config = dict(
    d_mlp=512,
    norm='layernorm',
    positions='learned',
    qk_norm=False,
    attn_scale=0.125,
    tie_embeddings=True,
    init_std_qkv=0.0271,
    init_std_down=0.00553,
    beta1=0.95,
    warmup_steps=200,
    decay_shape='linear',
    batch_tokens=32768,
    seq_len=1024,
)
Each number is 128 + 24 x the weight over its row's rms, rounded and kept within 0 to 255. Layers, rows and columns count from 0. Numbers have three digits each. The size before them is the row's rms in percent of the matrix's.

# up: layer 3 MLP up, 512x256, rms 0.157, rows 284-463, columns 32-63
# down: layer 3 MLP down (transposed), 512x256, rms 0.164, rows 284-463, columns 32-63
up284 128:127114161153157178159101159130109111136129140138149155097205103089065167108118091132119113109176
down284 120:129083131162162130157117147119128117104111130111139136155143138125131143134133137168146115092147
up285 099:127172091145148156149132106125146132112124114088172155123143098130139161123115106138084128118123
down285 114:156113093159197137134117156116116087160137117065149145136164094097145139166111102125151144153120
up286 106:119154157116204128131151148071112129104170137147129144086173140154115126148138137114124179083152
down286 105:094135108106123114102133131123079092104130140129127102119101136142109109139136108153137102110157
up287 098:158144133084098162148117146115144139184129104103128122135141140115068148086122179149157147137142
down287 113:117167101127143167163126105132133135149133120112145140090120135084140126096131162154162137126147
up288 100:060104099134142106139148132133121098153069095149077125150140123138131150077121083092089144152163
down288 126:120173123134108131129141094116126070111108113124098093147111096144090126157145122090135129155114
up289 115:146116169152126138125079114146167145094097124110149160135081127147127186089120150140138122084141
down289 119:138102112143135111121176103137149137090111144150069117097091123135105160138168118174131115121146
up290 042:111149163116185084123105147087159144116127125119104133082120124195152122126167145119143140137067
down290 051:103151121113123118113138128176107143140142124110119186120122172137108129082115126103091120150168
up291 130:113124135122132113122118130117098145147126128070121128082145149077175133126082130154111141135140
down291 146:115134087134127112155114164112141135162128172147110100114096144101146112123098119151158152135138
up292 105:134143103175124146139193133115147186112124137114142063123109100105109111142102111130103166126150
down292 124:118102112177145131131156146129091140081145195146132074090113151129108118122158148156129122171116
up293 101:140143184102160141143147134113134106148169059157085114070141107137141166145207155101176162111150
down293 107:100129105164148141090110115127134157147124088167102130140133098125155139093147158152135115153112
up294 106:165149150139105117094097148080162120150133081132113137112156109137149180077130155156134136101133
down294 110:146151101140111099107101150114103125099130100116082098117150167103118122088145179163124113141115
up295 100:119146180156135078136112097145128111151123116127111141119173168202103127137135118164149130105109
down295 108:108133125068152145121154136106136082148132138125134097075100121150153141078163082115119101126115
up296 041:163108156128138162105087090126103129125140136116106169148140165114173105117083104143106150121123
down296 052:165092142129148053085153129165151098129117159145116128117138133155134172116139156114069110130152
up297 115:134148131153131125109134124106148138140098118117140104104158131106182161104140124101153134181122
down297 115:122130164141163109150132111152132148128150136157158091125104092096153156145144134136104139137142
up298 080:087128138113124148099127118105152101161105135146142129137113130118158085129126132098092123133120
down298 090:091145067124105169132154155109129128093158154121140139106160151162136124127137143144174133151175
up299 079:162122173133170112149129167129124153125144095103119176110149138144141152141154103159111150120115
down299 096:130130119120098111085145118119125128124103155105186111138178131125113117131149121157140117127124
up300 042:128122114098088107124143110110134116127169155118100128122156104113141120119146129145133185110165
down300 049:143138124167137135132168146155093112153140156134128130148133143101106138120112156107081125125104
up301 110:097068136085122096124088114149149110137109141139139174147104147101155124106110141150091134121145
down301 100:127084120148138130128144100137088151127144115115134151078112146122130102142160095126166125147077
up302 053:105139097127124113139116166150152152092138126155128132115107108147107177147130071139169152121119
down302 062:130124115085137102132157128111085119146109121146116161120138085104173113111150166156163125126135
up303 109:132104103119117125115134143087169155161176109121177112101104115120142090131127108157124137156123
down303 098:113124090108125151104132116097133163111140148136080129122162148097199111089136102112110147150135
up304 094:074145115097156116135118176124133154143163156143143116183109108140149092115145091157125122174129
down304 103:101139117162148115167142102165153174146151176131114125110120099057111109099125117186093128125069
up305 113:118096149122088164137111162109144110138097088129155129155133103155147134114127120115136114083204
down305 115:126138150104119147101079148140120142123119123087106107144129113144121141112144130152160107120155
up306 039:109123159082107136143159097134142126110087131174145124115121133162140158175150119123126161072101
down306 050:114161131139095111123106150199133170143092140086095166104136165152136132129121139135139106132158
up307 139:109158144127134134132168125112164081171129096163112119138085165142093128152093118114113120076116
down307 107:174125135132164102135100169159108115113177115156063146100118133107126082102132133170174137145141
up308 086:147092113120125132111135142098106111108090082119158126103227088129124120126126166181146121145122
down308 104:116105115162122111143142120136131114152143128151121117139150156118092126111102134175111116128166
up309 134:132108136124169093058152154095085085102156081102135110111145169098132139132142199118079078124136
down309 122:170100113122133128133131103129126140140108121097126135096142116147116153138139144115121132132209
up310 105:163156171135114135122098122115091126122137120148082137189131154099149142111117119143088150097139
down310 111:080141139107133121107114117114105099124163105145144110116130117125136144165136137148150128139143
up311 098:148097102117130129112110150128164107117129129103128130105129111179155117137128137125139124125095
down311 108:152138111081134099151115150108150086124110103141131124161156099115164095138172129100136117137147
up312 099:087120128118165095120146152097106114117118107125122111131104085073181122168124124130114146118139
down312 100:125123070102151180114140120100098127149116134132148103058113154145105122188169141156166117165093
up313 056:146093149101139099123138162145146102139117163130154116138131155144144152169143165126113116126154
down313 057:148168098163091107101137111116120097156139120127119103116132125140135124132139129128148109167120
up314 103:104106155116139085131138156118117148098136157131109155127148171112169127105084077121113152100152
down314 098:069149104086100150073149122165105109109129131129097130105144132138122095132057160112095124091144
up315 040:095120116099135112161113180154120112148120155094140147129145120154163120154123162130097122097115
down315 045:147137114081164085105142124128148156084150147152118137125138146144122142088165129108148170124104
up316 118:107094133139148110109138154134141159149118095143139156089109134167144165124150098080127143150137
down316 111:091157115117091129153150150155141159158114127136113101143126094159125143130136130130111099099081
up317 091:117080151141153129081079130136146134153201099186140129138173128102135122153116098098142130113158
down317 095:145130144113112170129116138118131101147146126120127127168142121155145133153141108125123138111123
up318 027:080128126084145144076153151139112113114146135154155123147126172171100106143119115107102173140131
down318 035:130157140163140147122120141144111111128111103088101122095114082109120116117135132134130103109099
up319 079:089129112135089115113130115149108127174121119110113141126125122118123154141110114145119129154143
down319 098:164131141139124110098105155142138133131148157151147113097133097125124149153113133106118083114132
up320 105:167172196071123077134145160114097114127148138119136126119107122139125116137111109115124101118113
down320 103:131122134095078126074131152181103126141139116129129115107108099081101129141144082117129136157149
up321 101:102130127184141088110110114091134124061136112187097138119070153116117137115143105149085147159132
down321 104:116147123109156142121175151142117153094125110161114114114139126112136132140118118127135174124144
up322 051:087101112121177131150195157136138143101097160115154124112194090137133190153140123146104134135147
down322 064:147150094115100090147128151137082106128155120141149143121160123153108100133141141137190113143106
up323 089:128127144134121150161143103146152117084115125127115106154137138155144133115090115111111123119053
down323 104:161141113131137136078131113143118134144113123089116098098145108128139117163124135115159128128118
up324 084:163095147117156130108083159156114150161160132103119126139148159130128135161127180126131087148112
down324 087:121156125138098134117149122127145150102127187132144101134116123088142102139160148140131096104136
up325 102:129148119120110101144165144113126147150113120079126129204132178122138133126153116125082080153138
down325 108:129131085157146118080081075151099122141124127125129145101135140130110105147088124127167134115109
up326 075:169152122115135107124113110133116121147054104135125125103150125135132130104154124132123123123116
down326 089:159129146151122169123128078146071123146147118119123166070121107093149092101156171090134150110138
up327 094:133137180094117126154129129163098167144145143124129137091111156133164140122126127165146127088155
down327 100:082126112140143100144116093145159138150105116084104086100139109161077133164138157149113135132121
up328 051:123134109134176143158142108062119125128160113084145102150085164181154125140138119117114148141158
down328 070:149108154105121127155125089154174153132151136124119119147152082092091093152123146114149163135106
up329 099:111180132124125130115124144120171118151081112134074144161135113126158116073157126133129169122130
down329 118:138111174150135127141143112150115118112126106183059132138108104102116077080173161120129088160133
up330 091:136134151103148134140108108141090112132105139161121140144087119146116136114098097097120155122142
down330 098:092145107137088127087187153129115101107090123129100145122115124149134175129090108149147129150178
up331 130:163114141131142141159105096086082154140155118109139105104136116114117149135159075141129132111143
down331 125:175133121163106123142109127109164123142158143100178129096115112130156121127118122163105168133121
up332 039:148121114147083134112110152140120150137067118109110120128139123166107123163130136115138148136121
down332 065:143122099120087145144163107090155110114142154123134104120128122082133126103108160181162091124094
up333 058:124075142126121129160131101155138142130110138162125128095105150173147175121136146109118125103150
down333 072:137113128111098133118129121143141161142173139106168115123131121124132133114134133138093101129157
up334 079:110115158114137082114112146123121138120113122101149166105142166151131157139106131129112172156157
down334 087:111205133110136137196133102124087125113146115151114106086132140117160139085143106159159160138140
up335 104:150120120147122126162115150098117129098126164138145161159140178107146131157190155127106109142104
down335 101:169092108154138108116118138139121123103118165119125135153154127109143093111132140137110139165150
up336 081:118169130092150133146139088123137177082117149093123106144141135117130153089082125077090150157142
down336 103:117125080172153135135125138130102135105129128107121068124143106124103164111119183111151133110145
up337 029:140172168153124100102127104147134133161132119147113122138144104155130125147130141164116177158134
down337 036:108073172158093133123154138106144127157089137141172114118113142108133141138142122122128157091142
up338 102:136136098158124139110137137112131107152150136138148107154170078140124105090140088142123145153123
down338 119:123131108151083155129141127143078095136136122163105119131124122146127132160136117146160101197083
up339 088:098123121150131168138146168093104117096153113121136118152122091146144119085077108130089143134099
down339 102:087150099125127158092161110130144122141143132106140133129114118108100110148159116130119108090131
up340 120:118158148121085101166128137103148133098136107089123146112127174121151140161156123100153110123142
down340 118:137139110087112137109125099166111092090118124109095145123139152122111151125168140160107108085130
up341 020:150107157108129131120117129120127126146111110135117130073103122137119135121127094107142170143109
down341 017:147131144122102130128128101104113154123146109116133157156141149103105112095138130124117050117165
up342 102:176105146134145123119134199132108122109141097097117142154086159164075136105124126147114102122151
down342 107:144120142113119124138106137165109087125159110123105133173130091185117129114119090122112105102159
up343 051:109093125134135130101102165150138115175084104120130095099149135110153133113169119124114167153161
down343 071:089111122113124128132151148132128154092076123094154084152099132128165134119113107062120113123140
up344 108:091129175128100128104136105141161113147118151137111114118106129188111146092110142156160138141081
down344 104:130103129162139120131067114125085138118162110125106144115124145120192192138132124152151103165133
up345 118:116118182089110097138111101118145168135118137092129102142165119109083130135099097109135148125158
down345 131:098180146138118105099155078134091158169141128094113124173129131123098132133178132143156187128112
up346 077:110126141141153116163086116133131122104140161143139226109150131137138105135146087158135145158123
down346 085:107121096111088156154105114132106095119142160127108088136127137073093171106086118142104096146157
up347 107:162129121128118062134131123125122093148147142075112147154130114095141100123100099139101125148114
down347 119:082141115139168127126104094124154056155134126108107103111156177111117155171128118115101135186129
up348 105:113110146078159165155130118142083071093151100139146152144136170155108140151099143139078152105115
down348 113:117134140134088109136152152108148173151118102189128108166173124147123150118133088125119145134106
up349 100:132125117133155085113140107125137178142130101113182097139143113126164109116143153130188102091158
down349 102:157139142142156069131159145163105151119144161123147087089124126137145073122142142134166099142125
up350 125:123097133081140074131150124129131130150125148133135145142101149111123107127111106108094138150108
down350 119:116123122129131084139155096146108134151099115166111136147155100111092135151150146108065118096119
up351 104:119148160087145103118117159115115134137109122142083085112157137092150149135155126091152157143129
down351 110:122134121139128139098136080140076163131146104167107135135140093123123086132115163169116140140168
up352 122:114126113122111135122144143107116072120106143124119168093111129151119158138125136093161170130125
down352 107:094146099156145148135188124113154120077117156167135172104114118167147145125151149112173093141149
up353 045:105109160172122124126119137091142111096140144128158096157168093139119168147128151136091108125150
down353 058:131137142138117105113138137139143120170130199117140117121102122103130132094148089120141126130089
up354 041:108113127082150141119099137134164146130072118130092124126137150126151106112143183110145116106113
down354 042:103106147149120170140109139046092138173138152119119121058106085127130143158124115136098155123143
up355 118:164118173168125142154116124117165140117174113151129104110097132130138135101108095119141126123086
down355 104:120163138127117124121130137126118154057161130120143125117167146115111135176172098136149147147106
up356 028:114121153103088116137173119109127147159092160166115151137114177129110111132153104117095134151109
down356 037:108138102106130146086149132203078120080148142160137124135177094143113082138108132110174127120071
up357 087:145159125129129155123148134134145112126117162093126128153129127115146096131104149121077101101148
down357 106:113117157103138157137112095158114125100173117166163137165128097148132133149068126124147136160157
up358 099:145161148141123124146121144102119157147115107153127120151082154140103116078097118137089134081113
down358 101:131098108111087116115106142152097104114142141156092128154119125135143156136103115116157156129116
up359 113:135150104145126083093122144156145129112167096117142104116144123137157108075125093127151099129134
down359 109:132156107147107136116144140104146129120141120114101157134094091145105157083120162117123121142124
up360 101:113133165128124123110133118100127108144104113086123143133061146086111122163107142123128101162149
down360 099:110097145146139135100112118114138121145103139147119109099101120123077109115146115112177150117108
up361 151:119099095135147119137112079125111161122173115170126135099143121105157132139095103140126131181128
down361 124:120128126074134132144131111127216122117131159118136133138088133149114121094150126164109125101122
up362 127:126133145166093159127126159126140101118163114134168144125117123096121121125124150133097115103103
down362 148:086105140143123096152122143131122113114110148174140096075121103102161161133158141153201140154154
up363 109:130129147100194173113118155110148112136158122154124125099147104141121135102095153133134114157162
down363 106:114145104147094147159148126154136195105133129135130100142088147119116088112147129133097121092165
up364 107:135065136102103153096155154144175133130120122106143071115134140106106147174100175082110145106118
down364 115:131105115170121123094150149153124103148092130105105137140150182127135140162129154094155083117108
up365 102:128146118123111114133125158130132136125128101126155131136137196142108114088131105108122078116131
down365 107:173117114124088178061127150111120093110181108119148133069105179156155125124115090137177112153131
up366 125:092126127119172122173122106161105123122136163113183149136143149138128150114095115169143139093145
down366 114:180094102127148132169155127124156076109161129112143144095163141151114123135119144157141111108115
up367 023:138134105113131159116133148112139107159139141086126101153100150109135147176169126150081092128105
down367 024:123131135089094127115117079171131131148114124146132142139159149123124100136116118146154147086142
up368 124:137110125098151148145126133107137116166114108108139136127114092149108102141078116112129111117144
down368 121:153118099142133131139139144118122113127146125120116088116085120155108108109106068121136162159117
up369 104:124170123120110104154127164128089117147120118138140082155136125149125123129139112095165159128121
down369 103:155119126158109135138081152116100116145159127149139165141103120154138150138126136096125124105136
up370 119:139160122153139145103115165164175157113138094135159130115120111099114145125120135091072086143134
down370 134:110142087119137117114126140084093160153131099132151113153137117124107094148087162148134120079097
up371 045:113083104109122103104172166121093169120147158145143107182133106166144132126154112133073145069129
down371 054:143146081164091104131143093110127082117143132139176127163132121039150121130114126129152150123102
up372 129:118129167161127099147106123135131156142158107137138139150143109131115154112111102143120111128142
down372 112:116143133136125106147111138080158130150141131150094180137113148148089137129131156114109053105150
up373 072:114166110122140154102130133111152132124119141151104130119081162130103126097148112088130161087107
down373 087:153163136069136137158145102153136132118113117137108122119101125117136148109125111115152080135134
up374 099:142121143119078098115148151118147118123096170124159115131096149168153147134048142126081104125141
down374 100:129084159136093145116130136115120095126135090136136124169119135144085135136143127090086142138087
up375 097:121131124163182084119119137152090101110136130113087140110124139123146113145153148169114130128131
down375 111:108128147140143117112127121144130122161154127163058155146108134115095146101111133137107116107061
up376 108:103142132170081120102124160090166127170112081114156127105120171169147135173154103121150115105101
down376 120:134130146166130136095132166120099123124128157164104135122150118128111168109130137126171092164105
up377 039:163112165127115125123094151106181126160122102142146126151111158129125152145136120124100139152127
down377 033:103087115092111108131119108137135092116103130129136130129169077136091135126160097097148117168161
up378 121:127063145111121108110140163141130111173118099104089159163112130132114122133123125127142144183132
down378 115:150149115168094123109140144121114130113128145127124141190138128136120085149100148119137103156122
up379 042:125095121107115141120173134143100162137136128113138118135163116155143157121109101120112160149149
down379 056:176118151130139119154169100110117132112083121143088136106154164129143134135116140115130105134143
up380 122:133133144125131100157122122106123111077129125110102137112158131138135156137118125180122169089091
down380 146:185156169167087142151125129090097085144142122172124124131124147120091153137127158124149123139145
up381 038:113148145104118145099098138180141092132145148096115130113134112115142122154157138131113157133145
down381 049:137117099085153092149075121074163106079144146141141116120111138186168136139122101118133104121074
up382 113:123158137091127121163131109102093130169163100113123100105149140116154153106151115127133124107160
down382 110:131139108120109155143115103147137086152155135116092110119143171089112147143161095159140087083123
up383 097:115145126094126143148130158143124140131145117145100093132170157160125148117168137125136124125149
down383 102:136126117146159148118111126137143205117095071127124089112155103128151139113140158119121129097139
up384 039:141137119106118139109137101077150151159111150134104050150149126185141150065134120128089100109118
down384 051:145130118148152147142126210109142145112170124167132162127150091111126099158135134165130108104147
up385 120:126104137147143110146083119105134116071091100125149140120155151108132140110124118144090181084108
down385 111:128138139120160111125143191170143157096145100117090174111129123149145096122141115145144133141142
up386 139:150120085135139148116135113128185142092116122158145128146098102132127166119112137125106114125138
down386 118:162096149114118115096119109106139121126148147120100122114171095169117144131163140161122088142135
up387 114:152143140117135142161162116142141121162139078157154147141127097138167128152179140141130131104069
down387 107:167153120113129115127085108137171156102104127140119182154150118120104121130131099153137104126118
up388 043:154124087112101186159151161130132130140201133123127124149116165173138124080122131101095168113146
down388 058:119155162112213146128142091126150161130115092113113143146087132132122113141117132192083118144127
up389 127:138145119106104152142167136101162094135142156122169152138116127147119113127135155075127150115043
down389 129:144118139126128138146153127125150093096130113158131167154141130110090090145175164129162146127124
up390 121:138174171086145095116129136158208119139171119145155188102168176172161155123126076120139091127154
down390 109:135101147118168126131136112111118127091157155112117140106153152097142126125141170132134136135120
up391 023:150133126132123142088141142149117162119110094111097094141157101153153098123086141094120094113182
down391 024:104109127142177113100100142112171083119117094124163123130103130105136134112147149092118135138134
up392 078:088105137155150136149120143124128105149141129158174146187114149099166127176093116144100151124105
down392 084:082130128136138105102136158137113131118113132126096100115096132099125156149103147101138117098154
up393 118:127173133103149099182124133122127138083146163170186134135100138157108153159118107122126146171138
down393 112:146065115162124098150117136145142126129153086122119133146121146130111133134144140137130164118129
up394 104:081120143161107124135115149131156094086132112126141115126131089148107120130110107119104178098161
down394 106:099155103112168124110132188131134132151086150132148137056121116176121171128099109164151124158138
up395 049:133155109090109112141112139103123101160119169132119120120071133187118129132116134099115162121178
down395 058:135100150120165122126148163133110126110084147108113121112157126142116105138114137170095100122125
up396 096:130112138157102141118113101121159141118128122128181110110128157143077129124130101128135118102138
down396 105:130096111130161146107157089154172136111146109164126122098111104132115139137145161101188096109102
up397 143:113115077113129077119110137118135140162211143119126113143147140115104117149096115104091126109121
down397 119:106121122123124133141164137104112124134149142153112130100125115121164128125173123122143116072104
up398 148:130112121145129140106130118179106171122130168121138164135121135175136119111129118119119141126117
down398 131:153165083112137123125139130137146127095143122100130137151112151195128170131141086156121132101100
up399 098:098100202125104102145121109143103116115146123123142147139149137141140148164154116121122109113139
down399 107:114106112155138164136104172133158092131135113141058124145172104112118168124129129114131112103145
up400 043:122105152151139130150122178123141149158161143171131107130101133115106153100140171123141128156130
down400 044:173134104128149111120123097106128167141136088122140118087091095169155161086139138118093112142124
up401 050:188102104050148152141131139125146144164144113144089111144128119138176108129091165119169150114113
down401 060:107132155105139136177121150116135153133168141151133098148098152088071111153121112106114135164112
up402 095:164158136167118166102157118110180150117083112085147098147102105135148113111142133082115141065157
down402 118:145154143157124174109154120138134102135115146133126142147091173119129144119134092161162139143155
up403 118:120144162079136118121150154145126174163134143138176114140137099141148146118146089136131149123170
down403 121:154100150110125145114108127178103109110132148112105092123125108138113177115136110103157119103149
up404 116:163147128153165112129086154162111143127150131126147141144142134137121177106088140085101142115113
down404 120:113103125159112159152113128143103107136150114070157150118136141111098100143110147184146142152095
up405 115:112125136131109130152145121102132088123144123088108111161128095128118129146131129124090155121113
down405 106:120098140148133133182131129139135138111105122137115098122124138152119151133103097116154124126142
up406 139:104149138179123125135132053113173148102105113149134129141103121140138148097148124178112119124162
down406 120:089123131117121129143105126159138128113136098079112134082171101116165114149164119156145124102137
up407 102:115160130162109195139126105134179169145065109127136114189167091170078105095129153153119135138133
down407 116:134083097171104122114111135137102125113115085151133108142176136161123133101154116142206120144087
up408 087:149149132130143115139211098117115107104175153156097073113171164137129133121106125117098156123128
down408 101:123114141163134152121125121132129129117102133104119113116146126146118073197123153129127142143160
up409 054:150077143120154115137100142165132157129133122172122126154082120151127176127113152116119177105174
down409 057:109129160113148116193116109150150128142106130138179146110115130110128128147160132141139138144131
up410 064:143128145096098137129094131160147105143122162090112094150177120117170154134139163118138138124143
down410 079:110097115185107131141117146082100111158154165134106169136154156155111114129129081163138136118078
up411 106:135120120137117167132122129114120132121109141135093125131116162171099123127149108123118121105102
down411 105:126094121170171185135130135120158139133105175158145120134161150152147131115138110116107095135114
up412 117:121118131156099088120115155128154110140108134121112142149131108157139135136128164188097141138139
down412 110:095118081099157163115138120154117139138101173116107132118151189135092116167132143139125141106076
up413 144:123109158161147137106125127112120143094154160081142105140146105153102158157129170124095113136069
down413 128:168140120090079124147129087119132151130122093122107137140107131105130119115112150127134126146111
up414 025:142090171101154129095109148145132140134124142142133149156158169128134170106168155122090147115104
down414 023:091101159137157089137164133150170154186131126124124105149133070141092111086112095143103080130126
up415 135:145139150189147083098118126125120158113131147099137112129136156108142081138078117109111120118130
down415 119:129101115149121163079092131162137080141116087132166148138152168105092116090125163146161127142099
up416 025:158121128141125101103114175128106150153142120152161158096107125144116102147126100122128107131077
down416 032:081132106117157126130154146112141135145128108134119185121129118109123155087105129126123122136138
up417 104:128118148104128124147133134142102175146119105116131128104148152092121126113176110054135179101123
down417 109:089162140105116121089126141144178144140135079107127132121147181119120169091174137071151137124085
up418 113:115141117130124158151110107132127077137150076126135119078187149138134129095132052137126121143143
down418 114:147126133134139132114140139107121147103128159116155151113145183146160123107160124119136112101091
up419 161:108083130121069137129127120140159124136124147139116207148117099093140125148104162125143141142143
down419 136:103114141117134122109121138134101147124125148101079160129131115132126126119121136121147101123127
up420 037:138127112079158091125157154147161162149130111120081134186123171085152112186147151131115124094135
down420 038:149104151135105156116126160142127124116143130139127118167114151139118148135177137121092148142120
up421 112:156102138089136096124106114112113100071155145105140114158154121125112092126149119147118141132145
down421 112:147164122170157097130137121173111093119131111083112130114147138137134091070157148172150125130101
up422 043:134142156119062128119097125084153159128162148118136127150147125100139144097104123101050118110120
down422 050:119152109120141063109136097116129100129139085117110140114109117122104110127111170149143087164064
up423 020:113145154122126148136107129114151120081126117103156095095155094167078119102113134090122149108129
down423 020:144143139101142114124113137145128135126161131155128122117164100132106143145155106140104106155089
up424 135:147083091142146126114137098108149166129132138103134124121112123111105123106086134145096114125120
down424 120:135084125117085088148115126083157091101156124122104116088113081096139128093129097116119092109142
up425 051:135101133115168134112136121131151150148119117108119123128120135119139115123123106161111134141110
down425 057:145115082160093144166144139124133155099177120121103157177101148093136107121131137075076095133097
up426 082:097149133124129191123154142125132103125127115119134107130137106123061132107111174174130124161136
down426 079:123109137154150118155138154131056120110126133137084093143150142129140094160137085162128155118113
up427 104:114129153130098169154098178183112139145146119127121122143143187192109099144134107131111087127152
down427 107:124108094132139170113092144126089168109133144101127129104122114160095117129138181140147140088142
up428 130:117135078137151158152160153111145102074156105108108093128122123121118171140138155135098146092161
down428 131:166164134104109108122077159136107160127152118117129121140124107135108141115116088131139107136161
up429 112:138138154111127123114153084132105130106102153137122134161122134159070165097084168127134168130157
down429 113:126112130109157124154125129177112131103100140173144131103123088123115134125103110140139162093144
up430 132:149108116141129107102107136142152141147123149107122116123139112158096167140186125122145079144121
down430 128:162122134107143126139132141114091093075137119115122134118083144129127114150163086106117133089139
up431 038:103117150110147127101113174128174127151107131123096130123151089126150115166165103123102157158171
down431 040:096136098143106085161128175102113145133153139132104153150137148154118092150053121163116089157115
up432 034:127110132125074108177113121140129079128131123114159101098138143109175108152133138120144124131081
down432 044:155117107147149104131137116141125118074120145111134140140129114102150112138135155140094115135132
up433 050:109102136144104124184091147156124117094138105104151126138181101127119154143125119096136100151119
down433 052:149151133074170144137140109158128129120138111132133116148134133129127188118116116152119136112124
up434 122:119175146089109122137100127122121126128144082151119127124113100156130092076136115130101132101112
down434 106:144105098102145152107105112162117117108115132119172132094125101147109077122151132134200154106135
up435 117:153136171133088101130091161094152129112108162101164105143148135114124125122166130116111140071103
down435 113:158112103112132156134135146105151122098126091178117073117121133154094165172144111140129115135128
up436 102:159118076153099143151115149099123148134147096127141148167141185114095181104134108095090105119122
down436 116:115169145129108120122150128125121124123119183164109122139145139167136102124108125088134140082173
up437 097:186149143131142119133130107163128153103093139123127129157112103118138132122098138102137137107145
down437 121:161116106099167132117100081163102130114139124164122116084117117126125143124152171123189121152111
up438 083:115152114181104133135124185115109145147123158115144066105141125161109141182155116122122132132137
down438 087:155136114132186137153117134151109119076114137140158082142170080074111137141180159121154102146132
up439 128:142127159166158102147150104120115092166105077129106161131174178111136173101124088127148112122086
down439 123:165083103160155131116142130111170107157148081138111154128088128130154110118116107122159120138093
up440 082:151135126127118176147113145063151140118150174146133130169088123106084087143103120117100099122127
down440 093:110124162144167171112133143134138088149122135132086136142094118119072165178126174148135135171113
up441 123:167128115153128132109109122139132186117155114065155105116148114151157150148104129082117115137113
down441 113:121162097147134173142117130163133125100108113082149147163142144134102144124104120125148129125131
up442 114:127133197151135099168131158156131146089103119138126139096129084120090135122111097148088108117170
down442 113:124133114150129150142114094127075086131118151105081111115107082110111102182108098128150132151125
up443 044:113122135142131113162105137109149172145157160082124112147116106104097149112155138138135167115138
down443 054:114113138137147165108152122099112174173137107110128123157146124098106100130120116125123120140148
up444 120:060153167140147128168107110147130098169103124144115131077153139132114153105129118108163129151179
down444 115:131128080162129141120121123139130150232110121116142133105124170163131129109143152132109140122124
up445 094:123185115122111108175101114122099129106092126153110108140130116100143116147124118105141132133131
down445 094:168164124121100156144123126138116118101102167159155145072116131134092105125157174154209087121116
up446 118:101134086118138131161098101169122109106162119130121114152177166097142152136112111123090131105128
down446 120:130129155097092176104113104151124169143151113103146089149121103161139134142130172078124137117120
up447 054:128155125164096123109104144141140119151138103089115138116139119133127121139137120112096122126093
down447 060:106123160096161131137124117154109130106113109134079131115133133158139137176152106108115102161148
up448 112:119115122162084111124120056153126128125136130106124115122175129121095163133123101097112132090128
down448 110:115128126121106086135156124107130140092137142116117152083114175121081128122151113150139094173084
up449 101:119152152107117127126098163137127132160100125147140139133105118102045089091144104092104089133106
down449 105:162103099100131143136182111131129113168130161154132087090121126094118156112152134076090117110129
up450 104:073148143134120142142140133097117135163102126132143145136142100099089134166160134175111149110099
down450 112:106130097158138114118151121165159153181101126139109155101152142099130148116128158145139111154086
up451 124:112151114148181114112078120167148157120154112112098122151124094134127126113177103128070146111100
down451 123:164155123120146146145120162131134189122110128139095115156132157167147107138192132153117129121101
up452 129:130169141128105086116088156138157119144125139104082088145106168110109120115139189122119120126114
down452 111:123161153163122133094151104123127088103126124134145094132123125144107111114152153106183178128102
up453 135:153096116168122120123116123150158111114179118088129113104159084137112150127125128124132156139120
down453 106:082152104138139155118132109112145140113153095161087179114141102117144132142119162159131088104108
up454 107:125149100163136132106148132147132143123150108118100138129100171089116137117122133109085140148093
down454 107:146171147172110094115201130163115103114130095166088153130108132138132081124155111155137111106131
up455 038:124127124141117149123148128115133130145132125122153141133128084162110153142137123132113113129159
down455 048:117117141086142105120127110099134115088120133144135128116118125164123104143150094159108136155112
up456 110:114083149160105118157108137139113147101135086122121116120155122125127126131149131139123115095114
down456 110:141130117107095126127113134113079140148148131142106152103134153138086124162085097169146080121164
up457 021:096138118111117162121148155064115156136100151109131103110158092133153069087105117127100138204146
down457 020:128118157136111149080116107120092134148117153107127115150143140171099142123105138118103137153115
up458 071:112134128098136158170101073137157127125098136132131119113140123153167167121118105062121135142149
down458 097:157146079131108148101128116106127137112103144085107150110138118123160135151126104117139097146142
up459 048:144073098124153134186084092116107141132117129125110167108116108126166161112148102135124105147150
down459 057:091103156116127109131127118091101144126177120124130133114138139118119105125123160141111138147113
up460 110:130144106128122128129120168111127149157138113111126141153155104101095108139118131131131113146123
down460 122:160127090113121140142118134146131090133127087143096096131103132117058150132115118153163164115101
up461 116:140079160110096135124128150069140109160134101147116136131173099097091139135124148150150117141123
down461 111:106142153117145103108131150112140107146124164131120119150162123165144092154091094145139121165159
up462 120:165162107125120125104121147138145092154126104145126099125180106129058141106097167154181101152114
down462 099:133139103120141076108140113117150139104121128166168127106139127128151115137137119119134147139162
up463 121:115144175101136145132125109126101140129158100090129158111174101144126128147125086156099162122148
down463 123:070134130090112133154101112108141136109170125126141122124180174145126130150100152169136125127143